config = dict(
    n_layer=10,
    d_model=64,
    n_head=4,
    n_kv_head=4,
    head_dim=32,
    d_mlp=256,
    vocab_size=4096,
    activation='gelu',
    norm='layernorm',
    norm_place='pre',
    norm_eps=1e-05,
    positions='learned',
    qk_norm=False,
    attn_scale=0.177,
    bias='none',
    tie_embeddings=True,
    parallel_block=False,
    init='normal',
    init_std_qkv=0.0151,
    init_std_o=0.00339,
    init_std_up=0.0151,
    init_std_down=0.00339,
    optimizer='soap_variant',
    lr=0.0117,
    beta1=0.95,
    beta2=0.98,
    weight_decay=0.076,
    lr_head=0.00895,
    warmup_steps=200,
    schedule='wsd',
    decay_fraction=1.0,
    decay_shape='linear',
    final_lr_fraction=0.02,
    batch_tokens=32768,
    seq_len=512,
    doc_mask=False,
    train_tokens=96270000,
    steps=2938,
    dataset='wikipedia_en',
)
Each number is 200 + 20 x the weight over its row's rms, rounded and kept within 0 to 999. Layers, rows and columns count from 0. The size before them is the row's rms in percent of the matrix's.

# layer 7 attention key, 128x64, rms 0.23, rows 0-108, columns 0-63
083,209,211,187,206,190,252,220,191,200,216,195,173,206,195,228,213,219,202,196,219,173,172,194,222,207,183,208,227,206,175,170,175,257,208,230,163,216,214,223,206,208,210,194,184,214,192,178,176,182,217,175,175,173,193,198,192,175,207,179,198,228,179,194,186
092,225,214,195,166,191,183,211,163,237,227,223,192,176,212,200,182,234,190,135,184,202,223,225,194,205,229,191,199,205,168,192,224,188,217,221,215,195,207,188,207,176,195,200,197,196,190,203,188,208,197,213,202,202,199,224,215,205,231,211,169,192,176,245,180
099,170,234,201,205,173,191,188,186,190,198,203,191,177,196,208,185,201,206,190,220,223,224,187,248,168,168,173,190,175,176,238,237,197,202,202,185,192,189,199,166,226,199,208,182,183,203,180,166,198,179,232,233,197,213,230,212,215,187,182,217,215,197,208,227
082,193,215,222,190,189,192,178,191,156,233,204,201,209,199,199,202,174,213,211,214,206,215,171,188,231,185,200,195,190,177,236,200,221,204,210,222,214,208,193,165,184,212,183,190,170,166,238,239,201,219,181,222,160,240,197,189,225,205,205,188,218,199,230,176
086,165,201,208,211,205,183,211,214,202,202,240,161,163,198,177,198,219,214,175,200,191,192,207,183,180,190,221,208,178,227,181,200,168,209,202,245,204,212,216,172,219,201,181,205,189,215,236,187,176,170,227,172,190,213,188,173,176,230,165,215,201,213,193,210
089,202,215,214,227,198,191,201,166,212,201,188,197,193,183,197,159,203,184,228,180,189,179,186,192,175,204,152,202,209,170,197,229,208,176,192,186,213,190,211,188,162,218,218,198,171,198,197,169,172,200,172,184,194,212,196,228,205,182,201,210,171,222,260,216
101,193,242,219,206,195,176,227,241,163,167,195,188,166,202,205,240,187,210,202,171,204,205,227,214,184,162,217,183,187,199,232,193,207,202,199,177,212,177,207,175,183,185,231,194,182,179,229,194,195,217,203,194,178,170,208,190,180,211,171,204,210,213,196,174
086,212,216,223,188,217,188,223,183,193,177,189,203,197,164,195,191,170,219,237,205,162,215,231,204,226,207,170,197,202,182,165,187,229,241,218,197,198,206,190,214,205,187,173,171,191,196,198,202,173,167,183,204,195,190,220,240,235,224,227,204,196,180,215,191
083,239,215,241,230,195,206,200,228,185,214,209,193,200,198,196,172,157,209,200,189,214,195,173,195,206,194,201,199,175,198,186,189,222,219,199,219,193,234,201,192,171,169,168,171,195,228,201,244,217,212,214,224,214,202,231,193,234,186,204,234,219,215,223,206
101,207,187,181,204,200,207,192,214,220,183,208,151,201,161,199,200,198,200,189,208,196,202,229,200,171,217,195,192,208,204,223,180,183,239,202,191,249,193,187,218,182,205,212,207,181,210,228,170,205,241,251,210,213,238,187,197,199,179,220,201,178,211,212,236
093,249,209,200,178,215,195,146,183,188,197,225,192,239,181,199,172,206,206,200,192,223,189,205,156,180,206,200,231,198,196,185,196,206,211,199,212,239,174,224,200,221,210,199,190,193,181,172,193,194,243,208,215,226,182,207,225,215,186,213,216,234,195,198,218
090,174,196,191,193,200,200,190,223,165,190,200,207,177,225,233,215,205,190,178,206,197,214,204,187,229,197,201,180,215,205,184,173,202,237,190,189,185,203,238,224,198,194,188,229,208,225,239,262,209,218,228,180,194,198,211,201,228,205,206,192,176,202,239,235
084,157,199,182,179,180,195,184,208,218,190,201,199,180,181,197,222,220,242,223,165,207,197,245,215,226,203,203,192,194,216,232,186,197,233,207,236,223,187,247,209,221,216,201,233,192,219,221,165,218,191,180,218,203,217,192,190,212,211,194,202,223,210,208,191
089,225,234,213,186,201,185,199,186,181,195,203,208,200,210,192,185,191,196,176,178,188,224,217,213,218,206,201,197,192,193,239,223,180,200,197,225,177,219,216,209,170,206,210,202,175,204,216,205,194,205,131,237,155,205,202,166,195,245,213,207,169,193,211,192
073,208,189,178,222,237,217,194,213,183,211,210,241,171,234,193,191,211,164,200,179,186,207,185,234,230,174,210,171,183,211,199,192,195,199,221,231,195,174,178,215,202,213,196,184,175,203,191,198,151,214,177,202,177,195,198,214,221,232,214,224,197,202,177,230
098,186,239,219,212,202,213,211,212,219,231,215,232,183,182,206,214,199,186,195,224,204,186,171,194,202,198,188,193,188,220,227,214,211,187,200,228,211,191,213,157,234,200,205,180,227,155,169,199,195,173,245,196,195,169,213,196,217,206,212,217,172,244,194,191
083,213,183,187,170,211,181,169,155,180,209,205,191,215,194,203,185,226,222,185,187,210,221,229,183,236,155,184,191,183,200,223,217,193,182,193,197,199,208,192,164,187,206,199,199,236,187,178,184,192,243,234,199,187,196,178,180,217,186,213,213,195,202,155,218
075,180,202,215,218,198,203,219,190,213,208,186,162,225,200,208,197,211,224,167,215,168,188,191,172,198,203,189,187,244,184,218,169,229,159,213,197,204,240,207,180,167,183,204,172,183,206,228,205,217,175,201,178,207,180,201,217,171,171,169,189,205,222,217,200
104,218,231,170,188,188,148,185,212,201,204,226,175,197,155,193,175,218,215,186,190,222,188,181,186,213,207,202,189,212,179,216,219,207,238,195,195,190,162,200,186,196,178,178,200,196,203,171,228,236,224,207,195,218,183,209,202,243,202,216,222,194,186,173,188
095,166,164,208,234,192,180,186,205,193,224,196,221,151,223,208,216,206,189,222,211,172,201,160,188,200,198,198,203,187,191,214,226,231,207,171,230,191,195,239,204,203,210,192,209,188,214,147,228,210,168,205,200,211,217,198,167,216,214,217,203,217,204,191,188
094,204,192,199,247,223,198,235,179,206,219,164,200,234,214,202,214,176,209,240,239,205,215,191,201,192,241,188,203,238,171,226,232,184,183,197,182,189,227,216,211,156,178,203,204,192,189,206,184,203,220,199,196,187,192,196,181,186,200,180,216,213,182,202,176
099,182,225,196,193,210,205,205,206,190,225,160,216,196,198,159,154,196,236,194,208,207,173,191,223,192,173,202,220,206,190,203,224,199,207,182,224,204,187,176,202,203,220,226,169,165,203,213,216,204,169,205,233,184,202,197,254,230,224,189,190,203,223,179,194
085,204,182,239,208,205,201,191,206,221,240,157,209,193,213,182,183,179,199,190,219,208,198,176,196,172,184,175,232,195,234,211,166,227,221,185,188,200,187,216,221,223,183,215,211,194,174,184,182,214,196,267,189,183,215,198,211,195,227,211,202,201,217,206,219
104,190,205,199,229,210,212,204,213,249,208,247,202,185,227,181,197,186,181,215,166,218,165,180,232,208,230,195,197,205,205,176,213,190,202,208,192,183,191,189,204,203,196,215,181,218,229,186,224,199,250,152,183,207,171,207,225,222,172,202,204,211,204,192,209
102,195,216,190,208,211,199,173,195,180,177,193,206,197,191,198,166,214,184,217,152,204,169,190,189,180,217,202,198,235,173,195,197,251,201,223,145,184,230,225,225,197,180,198,219,197,203,221,226,219,199,203,180,215,184,193,180,219,235,212,182,189,208,221,188
095,217,202,176,169,159,238,194,204,218,205,218,167,191,182,192,173,239,171,230,205,190,201,234,202,193,200,187,224,237,208,194,184,216,245,208,212,222,198,236,227,197,201,200,212,198,205,183,165,206,211,193,183,180,185,173,204,217,184,171,180,216,202,194,195
095,192,188,167,206,182,223,185,176,198,234,235,185,194,181,197,216,194,157,209,163,196,209,198,191,234,197,236,188,184,184,230,175,231,195,231,205,211,199,183,214,219,181,205,175,210,190,180,209,172,205,193,187,187,178,212,228,213,198,212,201,183,240,160,188
092,166,215,161,190,159,228,181,162,179,203,215,203,197,205,179,206,239,210,203,202,213,173,205,201,195,226,200,194,190,234,207,187,188,187,210,235,179,168,187,190,212,194,192,178,208,195,171,168,196,211,198,193,237,197,185,168,239,172,185,200,186,197,187,174
083,174,208,194,202,219,205,198,185,190,263,187,171,201,243,201,196,203,192,186,195,180,196,200,195,195,207,247,158,228,229,183,212,201,178,165,192,190,238,200,177,189,190,198,206,205,200,202,212,184,188,194,195,210,181,231,197,198,207,201,232,189,245,171,206
099,197,210,177,197,180,216,230,209,201,214,248,216,243,213,222,210,194,185,186,190,192,213,204,190,221,182,154,212,200,217,202,233,173,218,185,207,209,192,184,192,151,186,188,193,202,188,226,175,203,197,173,197,223,207,170,166,160,211,203,200,200,229,225,187
101,165,213,231,215,214,195,227,150,224,203,249,220,202,198,198,208,215,207,205,190,165,242,175,221,194,181,184,228,176,218,193,205,181,218,197,190,194,202,193,200,190,211,186,210,207,198,177,205,211,185,204,204,200,200,165,181,183,210,246,188,197,227,157,189
081,200,192,199,186,220,197,230,177,184,150,225,194,198,168,220,181,212,200,195,189,214,218,164,196,235,165,199,195,223,212,218,219,190,187,204,185,208,195,229,187,178,205,214,202,175,200,189,187,195,201,167,202,180,233,189,207,172,182,173,196,205,203,237,143
112,206,209,235,222,199,236,204,220,184,240,201,204,174,199,211,223,187,198,215,199,209,212,173,186,162,174,218,217,180,205,218,212,214,196,181,200,194,180,191,216,183,225,194,168,234,207,183,165,258,180,171,211,214,188,180,170,193,196,229,196,188,214,200,205
127,238,182,209,187,201,189,179,189,213,224,227,188,181,214,190,221,257,187,164,210,188,182,187,203,172,232,242,204,205,190,191,197,196,229,204,199,190,216,217,220,195,181,162,205,206,176,205,205,196,240,218,170,183,201,185,181,226,214,211,210,212,168,187,179
139,224,163,196,210,173,198,229,170,176,203,175,202,192,240,218,181,240,205,189,192,235,224,221,237,186,183,200,199,214,217,227,213,210,222,190,191,203,196,197,239,211,243,193,209,186,208,182,197,198,182,188,197,215,209,193,229,179,178,198,173,222,164,202,198
119,197,204,201,187,181,222,191,271,211,210,172,197,190,207,208,188,218,203,197,211,164,199,216,178,173,215,189,211,192,142,221,183,185,204,208,161,204,186,196,214,226,218,173,191,234,174,196,197,227,215,219,198,243,198,215,193,185,205,187,213,203,192,190,214
119,173,178,175,164,198,229,197,218,230,256,210,190,177,192,217,180,189,230,196,219,172,233,200,185,195,192,234,202,212,202,179,183,225,236,206,194,232,222,213,214,171,209,197,212,169,205,188,191,185,202,175,218,200,205,184,179,171,207,227,198,197,203,192,178
117,191,188,211,187,205,182,188,189,173,197,179,182,197,225,183,188,171,182,184,180,205,189,228,187,221,253,222,204,224,211,188,190,201,217,234,226,184,214,177,195,251,194,183,198,183,241,208,193,197,233,205,196,199,189,219,234,208,205,209,234,179,206,181,236
133,176,233,155,182,198,198,258,219,191,215,179,194,160,209,179,226,203,209,221,206,165,154,212,203,220,185,184,208,196,180,211,198,212,200,220,193,198,216,183,230,189,211,221,169,207,201,179,214,197,175,207,190,221,232,199,199,195,217,195,178,200,236,200,209
143,182,185,200,234,184,181,187,196,224,165,203,144,177,185,206,201,210,244,223,201,189,217,192,216,212,160,227,207,165,169,237,185,220,235,197,205,191,199,188,199,193,199,181,199,174,210,204,212,216,208,199,201,186,210,204,200,234,205,192,186,183,221,188,161
119,166,193,210,189,222,210,212,188,210,201,173,204,208,181,204,187,197,228,194,214,219,151,162,221,163,212,202,213,188,228,182,164,227,180,202,196,206,204,205,235,209,202,160,213,195,150,210,220,190,178,228,208,218,185,182,191,196,189,207,184,183,228,212,225
120,193,184,164,177,180,210,204,215,169,195,204,200,224,185,179,199,231,203,227,174,202,203,210,197,180,240,200,176,197,182,188,220,208,204,191,236,164,202,192,172,223,209,167,222,181,165,202,175,235,175,182,205,181,181,216,203,205,206,189,195,189,187,233,157
122,184,203,192,170,179,208,155,200,199,217,183,187,194,213,178,143,169,219,204,199,204,194,207,202,171,201,207,233,188,178,191,208,216,180,187,178,173,215,216,184,216,235,181,214,197,199,163,218,187,184,221,238,211,213,221,202,197,230,154,202,212,192,183,201
134,196,242,187,211,167,218,232,220,189,187,244,184,230,184,222,174,176,233,182,188,201,229,190,208,182,245,209,218,203,205,220,173,202,212,168,196,171,173,242,198,189,209,196,188,176,210,190,203,209,193,192,183,209,197,186,219,207,208,199,209,158,202,187,202
127,170,198,192,208,209,209,173,204,175,230,197,193,203,220,218,217,202,200,195,198,234,233,165,224,194,164,239,197,181,199,241,231,228,182,227,165,182,222,196,200,235,162,186,200,189,199,216,194,207,198,192,199,197,183,189,169,203,204,156,188,215,207,197,199
128,219,195,181,227,181,205,212,218,160,201,208,199,227,231,221,192,201,188,216,186,203,183,228,195,196,169,183,189,204,191,188,174,237,188,214,194,238,231,229,192,224,200,181,198,199,169,221,192,168,197,154,166,180,210,181,227,215,183,185,224,205,185,214,212
117,184,209,202,187,197,225,232,177,210,203,212,197,220,226,215,219,179,205,223,207,201,201,178,229,186,189,204,219,180,181,170,225,169,179,214,192,202,237,203,201,166,224,193,213,230,195,201,163,168,222,191,202,194,172,228,212,234,213,170,161,215,188,172,189
137,192,218,196,191,224,227,212,210,165,171,179,184,219,179,188,193,207,190,194,219,204,160,204,193,160,190,240,214,202,199,208,209,195,206,194,194,247,190,188,185,182,219,221,193,176,213,253,222,207,215,157,223,205,206,171,197,206,176,174,206,187,192,173,207
116,221,213,193,214,207,180,188,218,221,180,177,195,208,218,206,230,177,203,200,247,167,177,197,199,193,227,203,220,188,236,210,204,168,205,173,173,182,185,226,205,212,178,201,187,179,235,193,187,171,173,205,199,210,199,188,203,233,191,191,243,224,203,190,243
125,266,188,184,181,188,181,229,215,236,205,206,209,207,201,203,197,186,177,219,203,202,205,197,191,211,156,191,207,201,233,198,206,189,190,180,229,187,194,184,184,217,229,152,160,169,216,238,199,200,187,178,230,197,187,188,198,201,211,216,190,220,198,213,192
129,161,208,228,163,196,192,210,206,227,261,212,194,197,207,223,204,178,196,218,196,190,210,215,174,180,193,199,226,195,230,223,184,231,202,209,222,211,179,192,164,213,225,192,203,210,197,215,195,177,256,207,179,202,217,202,186,216,187,174,169,211,191,211,208
122,181,224,195,211,209,215,205,174,196,220,196,210,221,218,202,216,181,206,191,191,190,180,190,234,198,214,200,170,206,175,225,195,219,211,207,197,181,223,184,176,218,190,180,188,163,186,199,185,205,196,229,199,201,207,187,212,216,194,287,179,207,160,173,214
127,205,220,196,209,183,215,187,207,190,195,173,162,198,241,168,188,205,181,197,217,211,192,211,176,166,219,199,174,189,191,218,210,211,216,207,217,207,219,215,206,194,198,222,193,193,207,196,152,216,210,211,211,178,217,187,220,230,132,170,182,207,221,233,186
132,184,199,183,200,204,198,220,202,171,178,218,155,226,170,204,196,198,220,187,218,193,224,218,183,201,175,188,225,236,222,208,189,195,219,201,160,186,203,205,189,183,155,196,193,252,188,219,183,191,214,240,205,167,192,202,185,164,169,203,192,198,198,197,199
127,165,191,213,229,194,224,195,217,206,190,194,182,194,240,197,200,196,174,223,224,210,206,194,203,169,208,215,199,208,205,197,199,135,189,237,188,204,172,178,211,185,228,177,199,214,208,185,164,190,209,193,209,199,222,199,166,201,228,197,208,161,182,169,177
127,188,197,168,203,190,196,230,210,210,220,203,165,188,200,201,215,201,221,231,204,207,175,194,213,205,192,220,184,216,201,191,212,206,217,184,214,192,171,223,230,180,229,185,188,230,217,213,247,177,207,176,182,176,175,175,207,245,224,188,167,211,180,176,234
129,191,250,226,172,212,193,215,183,175,189,204,243,142,206,185,203,238,217,185,181,201,218,190,210,186,209,206,213,203,189,172,183,214,202,217,232,198,206,189,167,221,221,211,186,177,184,208,191,203,190,193,184,195,200,187,236,174,205,168,190,184,182,230,207
129,215,214,158,170,186,192,187,170,215,216,213,208,196,164,164,206,203,200,189,181,227,177,201,189,198,177,165,197,199,187,218,210,203,192,201,184,210,174,209,215,210,222,240,197,208,226,199,166,205,238,199,210,245,203,222,185,223,198,221,192,172,156,207,202
114,220,196,201,243,199,191,164,194,198,234,190,209,208,175,175,171,206,191,187,232,206,192,199,205,210,205,215,195,200,194,217,192,195,157,195,185,186,214,205,229,217,193,208,228,240,198,177,230,190,182,186,146,200,232,229,199,200,181,216,166,167,194,180,203
130,184,197,199,212,198,218,187,207,213,229,190,191,209,164,199,187,196,209,168,201,178,194,212,205,190,214,202,213,218,201,248,205,166,178,198,210,196,213,178,186,177,199,241,203,175,176,257,195,168,191,251,185,183,187,211,199,178,209,186,182,199,156,205,195
115,162,180,207,182,219,194,206,209,212,169,209,225,207,225,190,204,202,205,176,186,224,192,191,190,198,170,205,236,180,193,161,186,208,220,207,206,168,179,214,240,225,187,192,254,231,214,231,211,191,224,181,175,218,175,184,193,225,204,204,182,212,186,215,199
135,215,190,205,213,182,207,224,233,201,213,212,184,171,165,220,201,207,203,191,200,219,176,163,244,210,241,167,171,196,206,203,220,238,212,222,207,227,194,215,201,211,192,188,210,212,234,200,208,200,187,206,214,193,224,202,165,207,166,181,186,184,172,162,196
131,213,208,193,172,231,208,191,200,179,215,176,217,210,195,176,180,199,159,192,170,184,191,200,231,227,198,227,233,211,220,205,194,197,211,204,209,224,224,199,180,224,222,176,233,230,233,207,221,228,164,226,199,203,220,198,225,228,176,206,219,194,205,178,173
112,191,177,236,204,212,170,229,192,198,215,208,211,149,217,203,216,203,198,199,194,189,223,191,218,214,202,210,158,213,203,228,191,183,192,173,181,196,202,225,177,187,219,192,196,192,230,216,198,182,222,223,169,203,175,212,196,201,180,171,223,150,174,202,236
081,149,259,218,206,208,187,206,225,203,182,210,179,203,215,208,190,183,188,171,208,174,200,189,197,176,176,222,186,205,249,188,192,223,194,210,170,200,188,187,185,221,202,214,218,199,203,173,203,176,191,208,220,216,210,162,199,203,182,188,150,212,186,184,188
072,216,195,183,170,220,217,223,222,207,211,192,195,227,190,201,158,190,190,199,205,224,191,173,198,232,195,233,187,202,201,199,247,212,207,209,199,177,205,184,177,211,186,210,147,214,195,182,246,223,216,162,187,224,185,197,189,166,177,212,210,184,200,182,198
071,166,222,192,187,186,219,187,217,201,202,200,204,193,203,176,203,205,223,182,206,219,167,186,190,194,216,181,159,185,224,152,204,187,179,195,161,247,203,205,214,207,181,219,187,221,196,203,251,228,184,181,174,221,181,180,190,206,197,221,195,220,229,211,206
077,207,177,182,214,176,240,236,185,222,194,184,228,205,225,183,201,202,221,191,229,187,195,221,205,207,163,177,208,191,191,221,197,204,218,196,231,245,161,173,202,214,227,210,209,179,218,201,222,199,236,188,218,186,197,160,186,193,193,177,214,183,216,220,185
088,180,155,190,193,194,202,211,189,190,244,175,211,209,191,196,179,234,218,181,236,190,198,199,234,172,182,213,198,182,216,203,224,211,179,193,191,229,202,194,215,191,194,167,221,166,203,212,237,195,205,213,179,171,200,223,226,200,215,183,217,176,200,213,246
065,200,199,192,152,193,219,171,180,213,195,162,194,211,179,157,207,172,173,206,182,206,221,207,197,207,198,197,230,174,191,215,203,216,221,160,178,223,192,222,179,231,183,205,208,209,244,203,204,188,213,203,171,231,242,209,209,202,208,174,185,223,209,201,199
072,199,198,210,201,223,191,240,171,195,228,208,181,208,213,188,188,206,183,205,186,226,252,186,228,165,211,210,213,185,169,205,189,192,213,245,190,179,185,190,194,186,177,230,175,204,181,217,160,209,205,216,185,204,214,177,210,211,222,219,174,211,230,229,206
066,189,180,195,221,189,202,219,188,166,198,207,199,212,227,215,182,190,234,193,212,203,198,189,238,228,232,175,175,191,178,218,171,181,207,210,231,215,243,220,192,208,181,207,161,216,204,219,209,223,213,208,182,198,174,226,180,203,219,182,203,212,186,151,222
069,235,237,198,240,162,225,215,182,204,223,158,193,183,201,201,190,200,214,183,192,245,201,202,202,211,226,185,222,201,214,201,207,192,202,191,200,198,204,184,176,190,188,212,186,233,231,232,180,182,201,205,197,169,216,192,207,207,223,165,233,213,176,234,210
069,193,174,217,204,210,209,197,210,195,213,177,219,201,224,205,188,220,171,240,218,157,212,176,195,183,188,220,194,208,238,208,192,213,219,215,188,165,187,230,218,176,228,214,170,216,224,215,218,218,248,199,225,223,202,200,186,199,240,228,186,207,201,208,209
074,184,172,204,182,239,198,179,179,198,230,177,201,231,201,191,181,179,215,217,205,157,179,239,224,224,223,172,209,237,179,214,213,188,191,194,191,195,211,185,241,186,215,224,167,210,203,181,208,185,185,195,226,206,223,210,176,216,191,171,196,203,185,196,176
082,198,189,201,204,209,193,191,203,201,227,231,225,204,213,204,187,206,196,211,192,186,212,220,188,217,220,229,192,206,184,204,212,182,173,189,180,203,215,170,185,187,238,243,198,208,204,180,184,200,182,141,231,187,225,201,173,200,207,245,189,161,176,236,218
075,209,180,204,181,234,238,191,233,191,162,228,203,214,194,206,223,195,182,224,185,206,221,201,207,164,168,189,174,220,228,186,215,157,204,182,178,203,208,206,224,169,205,226,190,212,198,211,204,183,221,199,211,243,211,207,216,202,182,177,188,222,236,214,200
074,157,209,207,208,188,216,204,195,207,188,160,173,192,189,200,176,175,200,190,218,212,221,196,199,165,179,168,198,204,190,207,202,142,190,212,213,203,191,201,175,177,225,203,175,211,200,232,253,198,174,192,202,192,198,186,185,238,217,195,197,217,238,206,185
078,204,185,178,201,210,238,196,188,242,207,163,194,202,172,228,180,174,213,184,226,240,195,194,214,205,231,196,219,193,180,200,203,193,199,197,152,181,181,193,218,224,180,219,184,194,185,243,210,194,162,220,204,173,196,202,180,185,193,214,202,188,191,184,165
076,211,237,202,183,199,234,203,191,196,222,194,206,152,237,195,217,187,189,227,166,216,191,208,190,208,174,175,170,199,202,202,188,203,236,195,210,189,210,174,245,183,222,181,194,207,241,222,193,200,190,204,197,176,214,221,202,213,186,201,166,235,208,204,230
082,178,205,216,202,170,194,185,227,218,211,188,182,202,197,183,200,211,213,232,203,200,198,200,160,187,168,185,222,196,205,192,225,217,199,203,181,190,194,165,245,218,204,189,200,196,209,224,160,193,243,234,238,173,189,213,201,160,176,212,219,206,174,207,221
078,181,214,213,216,211,163,193,241,193,160,173,226,196,192,185,200,222,175,251,215,168,199,193,216,210,208,200,203,198,202,204,165,212,205,189,165,233,185,206,214,225,164,208,225,216,184,210,224,226,211,203,200,180,169,210,166,223,209,215,198,203,205,196,220
075,199,197,177,165,176,210,197,203,216,164,159,192,220,203,258,228,190,211,204,178,188,245,200,228,181,219,219,200,216,199,199,212,172,217,211,235,194,190,184,215,198,216,223,190,205,194,187,215,220,195,172,192,184,199,213,209,151,225,225,201,204,192,186,202
067,189,207,148,171,196,245,197,179,195,223,194,222,203,160,201,207,171,174,217,197,208,213,229,175,200,213,217,189,221,177,225,192,194,201,215,223,196,210,207,213,192,193,196,234,198,219,189,222,212,175,183,202,220,197,191,161,172,212,186,189,157,237,203,203
071,222,184,193,208,230,218,181,249,224,185,203,214,239,215,190,175,218,235,240,202,177,181,180,183,179,187,210,207,231,182,203,184,211,191,180,189,209,212,211,212,180,203,210,194,184,180,194,215,238,176,192,188,196,193,186,201,179,166,204,216,248,206,217,222
068,198,174,225,189,189,230,189,182,171,197,207,188,221,189,186,218,219,239,166,157,208,200,185,222,187,227,176,227,212,157,184,216,197,201,237,189,174,204,215,215,201,179,225,177,217,202,192,197,160,199,219,184,206,175,181,217,212,222,191,217,186,206,173,194
074,218,226,202,214,204,134,201,196,202,200,214,190,210,188,198,206,230,180,175,197,189,227,174,198,211,208,180,225,191,201,198,222,177,204,186,203,184,201,180,211,203,190,218,217,183,191,241,178,221,187,176,223,225,180,224,145,169,232,199,226,199,185,205,206
074,203,182,229,221,195,197,171,185,200,215,196,211,204,203,178,213,220,196,220,202,204,200,189,177,176,192,182,202,226,202,175,210,164,170,194,184,178,156,241,217,250,203,202,189,232,200,240,168,242,182,224,195,215,198,200,199,195,179,196,207,177,174,208,212
075,178,203,187,211,202,204,202,226,241,222,188,213,184,237,178,180,185,203,195,161,177,210,205,190,209,221,201,164,148,188,187,213,186,201,171,203,201,199,219,234,171,193,225,227,205,202,202,210,188,180,202,180,202,219,197,211,211,219,201,260,202,191,203,232
069,197,239,177,222,182,190,174,202,171,197,197,212,178,152,181,199,200,227,211,243,179,209,202,159,204,160,192,212,214,212,193,196,218,215,191,186,190,178,187,223,202,192,229,183,179,208,208,217,172,188,196,180,200,188,211,186,163,165,218,175,182,177,189,185
075,223,216,211,205,191,184,195,205,219,202,227,189,180,198,212,206,175,166,184,190,224,221,180,219,223,184,175,193,157,216,218,193,214,138,232,239,193,218,181,183,224,196,192,188,169,177,185,214,205,216,204,178,203,214,233,209,208,215,212,202,177,186,169,206
074,196,212,208,224,199,186,200,188,218,205,212,181,205,183,169,206,213,204,203,194,213,193,245,207,200,177,221,194,201,228,231,185,217,215,216,176,200,248,203,157,164,183,208,150,224,209,215,212,219,174,238,199,217,180,218,218,220,195,218,211,206,190,215,166
071,206,179,196,180,197,173,177,191,223,216,202,209,186,210,206,223,219,209,222,186,183,152,175,185,218,220,202,201,211,214,207,164,186,175,253,233,227,223,179,199,205,217,205,210,228,185,205,171,168,200,206,190,210,212,174,167,183,208,210,201,175,239,185,209
081,229,170,196,202,215,186,202,200,201,168,215,194,227,178,165,172,194,178,210,212,257,208,198,172,209,203,174,221,205,208,156,201,237,239,217,189,196,203,209,206,203,201,182,214,205,257,188,178,204,218,169,209,187,201,213,213,217,189,194,210,211,192,202,183
074,186,181,146,213,189,226,203,177,189,205,221,205,213,205,199,160,201,190,192,238,179,198,185,227,227,201,202,221,202,166,218,233,220,188,191,206,195,164,171,185,187,205,204,148,218,196,210,199,220,213,177,195,188,188,213,191,206,227,165,204,194,216,220,174
075,160,157,245,215,208,219,226,226,186,211,198,223,194,211,214,216,175,200,205,203,203,210,164,169,202,218,187,204,224,202,235,195,195,204,192,228,198,237,221,201,226,178,186,214,191,241,228,187,196,181,218,165,201,208,185,206,186,202,179,216,185,219,196,180
107,184,239,203,192,187,210,195,198,204,176,197,202,215,213,181,185,170,205,194,184,189,189,209,192,213,192,204,226,179,208,225,158,220,199,180,208,191,220,207,186,195,189,177,210,172,199,251,216,201,166,208,199,193,204,153,207,236,183,239,161,199,244,203,180
104,183,217,234,188,205,189,182,149,238,187,232,201,187,207,208,210,225,201,194,189,175,170,190,205,192,223,201,184,210,199,180,195,213,222,201,219,198,167,186,227,184,226,230,216,158,211,177,191,205,256,193,205,200,192,212,237,222,184,212,195,213,214,196,200
104,219,174,187,181,206,177,227,211,221,205,210,233,204,202,220,224,227,173,200,205,213,222,184,221,224,167,195,198,208,239,230,193,193,188,178,199,214,183,164,223,204,206,209,185,186,182,228,150,190,184,208,211,202,195,187,193,163,171,221,175,235,212,213,207
102,196,165,215,212,199,186,180,168,214,227,184,204,149,187,172,186,214,221,188,178,190,189,195,186,223,215,201,209,183,172,158,180,209,214,204,248,171,221,185,191,212,181,199,203,186,174,218,189,202,203,192,224,157,186,199,213,209,219,212,220,231,195,227,190
100,227,193,160,192,212,227,206,230,217,216,193,177,216,207,205,184,180,179,176,195,180,174,217,155,178,181,227,222,176,191,188,190,242,222,235,203,250,183,195,218,214,198,188,209,173,206,189,233,207,212,220,209,183,192,181,185,193,219,198,199,220,205,181,202
100,226,198,183,220,180,204,216,169,190,195,159,208,190,228,185,193,205,182,158,184,239,208,195,202,196,218,177,210,149,200,222,234,194,207,219,198,198,206,196,173,214,210,226,227,195,212,232,197,188,174,212,207,190,195,189,238,209,195,194,185,176,161,177,224
095,202,185,202,169,210,223,229,195,200,221,186,209,185,188,200,192,179,184,207,197,183,174,233,210,230,188,189,213,202,222,167,186,220,187,183,189,210,193,199,229,212,157,225,197,199,204,146,230,181,164,173,195,211,195,210,217,200,161,188,194,202,197,246,222
105,176,187,224,184,203,186,223,208,214,172,224,191,218,177,208,202,195,197,176,218,199,206,210,206,184,228,224,225,199,188,208,180,168,240,186,170,187,152,206,201,198,227,193,172,197,225,216,259,190,185,207,167,222,196,191,213,162,208,215,189,191,179,198,206
101,194,247,192,197,201,207,200,228,204,223,206,201,212,211,217,182,192,200,159,192,194,204,209,166,197,202,168,207,231,212,211,223,201,178,197,207,201,193,176,172,188,209,242,185,197,196,209,203,146,239,232,180,192,222,229,234,179,167,198,211,186,195,199,218
103,184,193,180,222,205,203,215,189,192,251,238,182,176,215,216,231,228,191,153,189,198,223,204,201,190,219,244,180,213,184,216,194,182,216,212,221,235,195,236,188,211,177,203,193,229,162,204,195,213,198,219,182,212,172,187,201,203,192,211,209,203,204,197,166
097,212,196,218,215,188,207,219,173,202,185,253,184,201,158,169,225,218,195,213,199,212,220,195,195,215,191,203,200,188,163,228,217,201,200,182,210,197,179,176,167,207,240,230,172,221,207,197,189,216,198,187,218,209,224,213,214,221,179,156,173,199,201,223,176
102,206,224,210,243,196,193,201,226,213,205,215,171,225,206,177,184,215,238,196,204,225,148,199,203,172,214,177,179,195,186,220,167,232,217,237,152,209,194,219,216,170,203,203,196,208,183,210,204,191,193,224,197,207,205,194,195,196,190,190,225,219,196,235,223
101,199,208,199,187,208,228,197,166,224,229,214,210,235,179,184,187,217,168,185,203,209,171,181,176,179,190,212,229,198,240,163,187,192,172,205,259,182,192,207,197,199,227,183,192,173,193,208,207,203,169,193,211,229,208,188,219,207,205,201,210,199,184,236,215